config.yaml
head_dim: 32
norm_place: "pre"
tie_embeddings: false
parallel_block: false
init: "uniform"
lr: 0.0016
Each number is 128 + 32 x the weight over the matrix's rms, rounded and kept within 0 to 255. Layers, rows and columns count from 0.

# layer 4 MLP gate, 1920x320, rms 0.105, rows 1575-1580, columns 80-159
[[180  80 121 122 148 124 135 156 159 160 147 105 128 158 141 120  78 180 156 165 146 140 117 106  71 150 116 112 148  88 199 148 198 135 123 175 135 106 135 106  74 201  19 137 124 198 203 157 101 126 134 135 161 153 112 161  79 127 111 154 117 169 139  91 148 117 101 143 136 137 155 134 171 124 108 214 105 174 149 117]
 [155 143 147  86 151 191 108 122  74  56 100  97 181 133 178 105 145 115 144 125 113 131 117  88 177 113 168 172 218 152 105 136 131 118 115 110  82 103  50 111  74 157 147 111 123 168  98 130 108 141 161 180 111 117  84  80 131 163 137  60 100 185 121 115  88 143 193 165 138 136 136 154  97 131 111 142 163 124  82 115]
 [140  92 151 155 119 154 148 169 138 152  67 139 171 194 110 123 113 107 129 123 190 125 121 149 155 140 113 136  54  82 117 105  84 114 109 121 169 114 147 118 141 150 143 119 106 156 128 121 143 108 134  91  58 190 130 135 156 139 162  81 122 158 160 151  97  66 118 150  90 144 117  99 126 141 103  47  96 116 141 202]
 [ 84 122 125 159 106 102 167 140  73  71  52  91  90  89 128 108  97 226  84 170 136 103 131 132 145 160 156 113 137 196  64 115 135 198 128 101 132 124 102 101  91  61 143 110 135 118 172 152 121 120 134  57 137 120 174  75 111  70  70  89 172 109 158  71 108 125 181 151 160 156 124 139 121 149  96 120  47 127 166 145]
 [138 141 186  86 164 125 177 125 108 123  86 121 117 135 163 119 105 102 135 154  82 156 121 157 136 114  53 120 110 178 113 112  70 129 131  69 134 102 215 177 132 189  77 175 134  88 164 162 114 145 143  81 124 125 141 113 103 100 152 127  16 127 177 165 131 159 153  97  86 131 126 142 178 104 137 108 129 123  98  92]
 [130 168 147 156 134 145 116  99  83 111 183 130 126 139 104 123 103 105 185 111  83 110 118 154  98 134 103  99 155 139 148 172 117 184 156 137 187 112 163 141  84  71 174 110 127 175 138 163 168 155 115 142 120 134  96 150 101  84 180 153  93 218 145 160 148 132  97 142 110 121 124 139  84 156 139 122  91 133 147  86]]
# layer 4 MLP up, 1920x320, rms 0.112, rows 1575-1580, columns 80-159
[[136 109 123  79 150 159 179 124 107 121 129 181 156 125 103 141 147 159 101  99 159  60 109 168 129  93 122 145 112  91 137  99  72  41 139 114 167 117 144 179  73 112 177 180 111 148 131  83 150 143 120 151 113 178 170 155 163 130 100  50 112  61 161  69  91 135 142 164 153 136 171  85 142 143  91 144 138 125 170 142]
 [ 68  87 122  87 114 154 112 118 114  42 113 194 181 115 137  91 174  99 162 148 113 193 111 171  94 171 144 109  90  83 179 131 112 134 185 170 112 125 129 198 127 100 135 119 101 125 109  82 188  94 103 165 159 165 119 172 119 114 171  81  87 137 132 133  83 124 114 185 116 120 180 170 117 164  84 155 122 147  97 158]
 [200  91 112 103 122  90  69 132 130 154 197 159 128  98 133 154 111 135 130 110 182 136 117 135 151 135 158  76 192 143 132 141 120 166 103 143 162 122 112  98 113 122 130  34 125 105  80 107 121 113 158 131 130 162  90 144 133 178  98 138 110 139  71  96 137  95 143 159 115  32 104 147  99 166 174 128 128 147  92 124]
 [ 41 130 136  69  92 115 145 132 189 157  61 146 103  79 198 124  96 142 133 100 148 121  87 128 111 155 147  92 106 133 193 117 101 117  99 143 148 175 160 118  64  87 119 170 113 102 125 156 128 134 132 113 138 112 110 103 114 103 128  68 108 149  80 121 167 163  74 144 149  95 158  83 112 120 138 138 114  91 102 119]
 [101  78 133 109 146  85  78 163 148  73 147 182  83 135 172 148 207  92 198 112 163  88 182 145 115  86 197 124 149 141 126 115  98 110 131 154 134  67 113 101  69 102 126 100 127 133 118 126 109 104 140 112 150  96 126 117 195  44 131 155 140 133 102 111 209 170 166 154 162  91 135 152 138 148 157 104 147  90 157 153]
 [145  88 140 157 145 119 142 123 163 145  82  78 122 144 122 102 112 137 124 177 142 110  97 131 109 143 100 120  65 147 149  69 201 107 124  89 103 123 101 162 148 137 118 175 150 110 152 138  98 124 112 142 129 153 128 158  61 108 105 153 111  87 138 164 120 112 170 129 135 121 145 110 145 122 132 136 173 127 155  95]]
# layer 4 MLP down (transposed), 1920x320, rms 0.105, rows 1575-1579, columns 80-159
[[ 96 103 156  90 159 155 146  87 118 166 125 127 171 161 158 168 113 126 134 172 106 183 165 130 140 196  72 150 124 189 187  84  89 117 121 121 166 129 147 121  82 180 145 124 134 162 147 113 128 128 116 192 153 137 109 139 132  74 115 165 112 116 125  58 137 129 114 135 120 159 157 120 143 126 139  81 131  72 128 102]
 [197  94 114 137 133 111 133 100 141  83 133  98  86 112  82  99  63 183 127 143 129 235 159 115 126 135 103 111 110  78 128 150 105 109 156 150 118 123 165 123 144 101 136 154  81 126 227 128 112 112 169 115 139 155 131 189 149  88 113 122  86 111 150  81 178 100 152 128 117 113 136 123 113 120 150 177 133 122 167 114]
 [ 92 113  53 130 130 195 113 102 106 151 112 118  94 114 177 123 171 128 167 123 113 194 117 165 152 108 193 104  77 187 154  75 146 146 198 137 136 129  94 140 110 134  42 159  99 148 127 128 106  46 109 121 188 114 188  84 129 105 111 188 127 109  50  78 116 121  93 130 154  73  86 142  92 126 164 141 179 172 159 151]
 [145 176 123 176  73 127 145 147 104  95 107 114  71 135 124 117 138 159  83 140 166  85 140 124 110  87 157 106 143 146 197  83 145 161 157 181 140 122 164 120 146 147 118 123 138  68 169  98  94 181 151 137 148 115 107 173  76 136 104 129 155 120  98 107 133 131 146 109 128 135 165 177 138 151 108 126 179 121 108 106]
 [127 216 168 176 111 122 115 140 134 129  94 115 145 130 144  87 118 160 108 113 160 119  87 128 204 117 115 126  85 151 135 137  86 106 109 152 122 131  89 152 195 153 172 119 114 101 122 108 162  90 128 189 124 144 126 130 157 170 136 165 158 171  73 138 142 115 155  79  94 164 201 104  68 149  77 233 145 135 155 141]]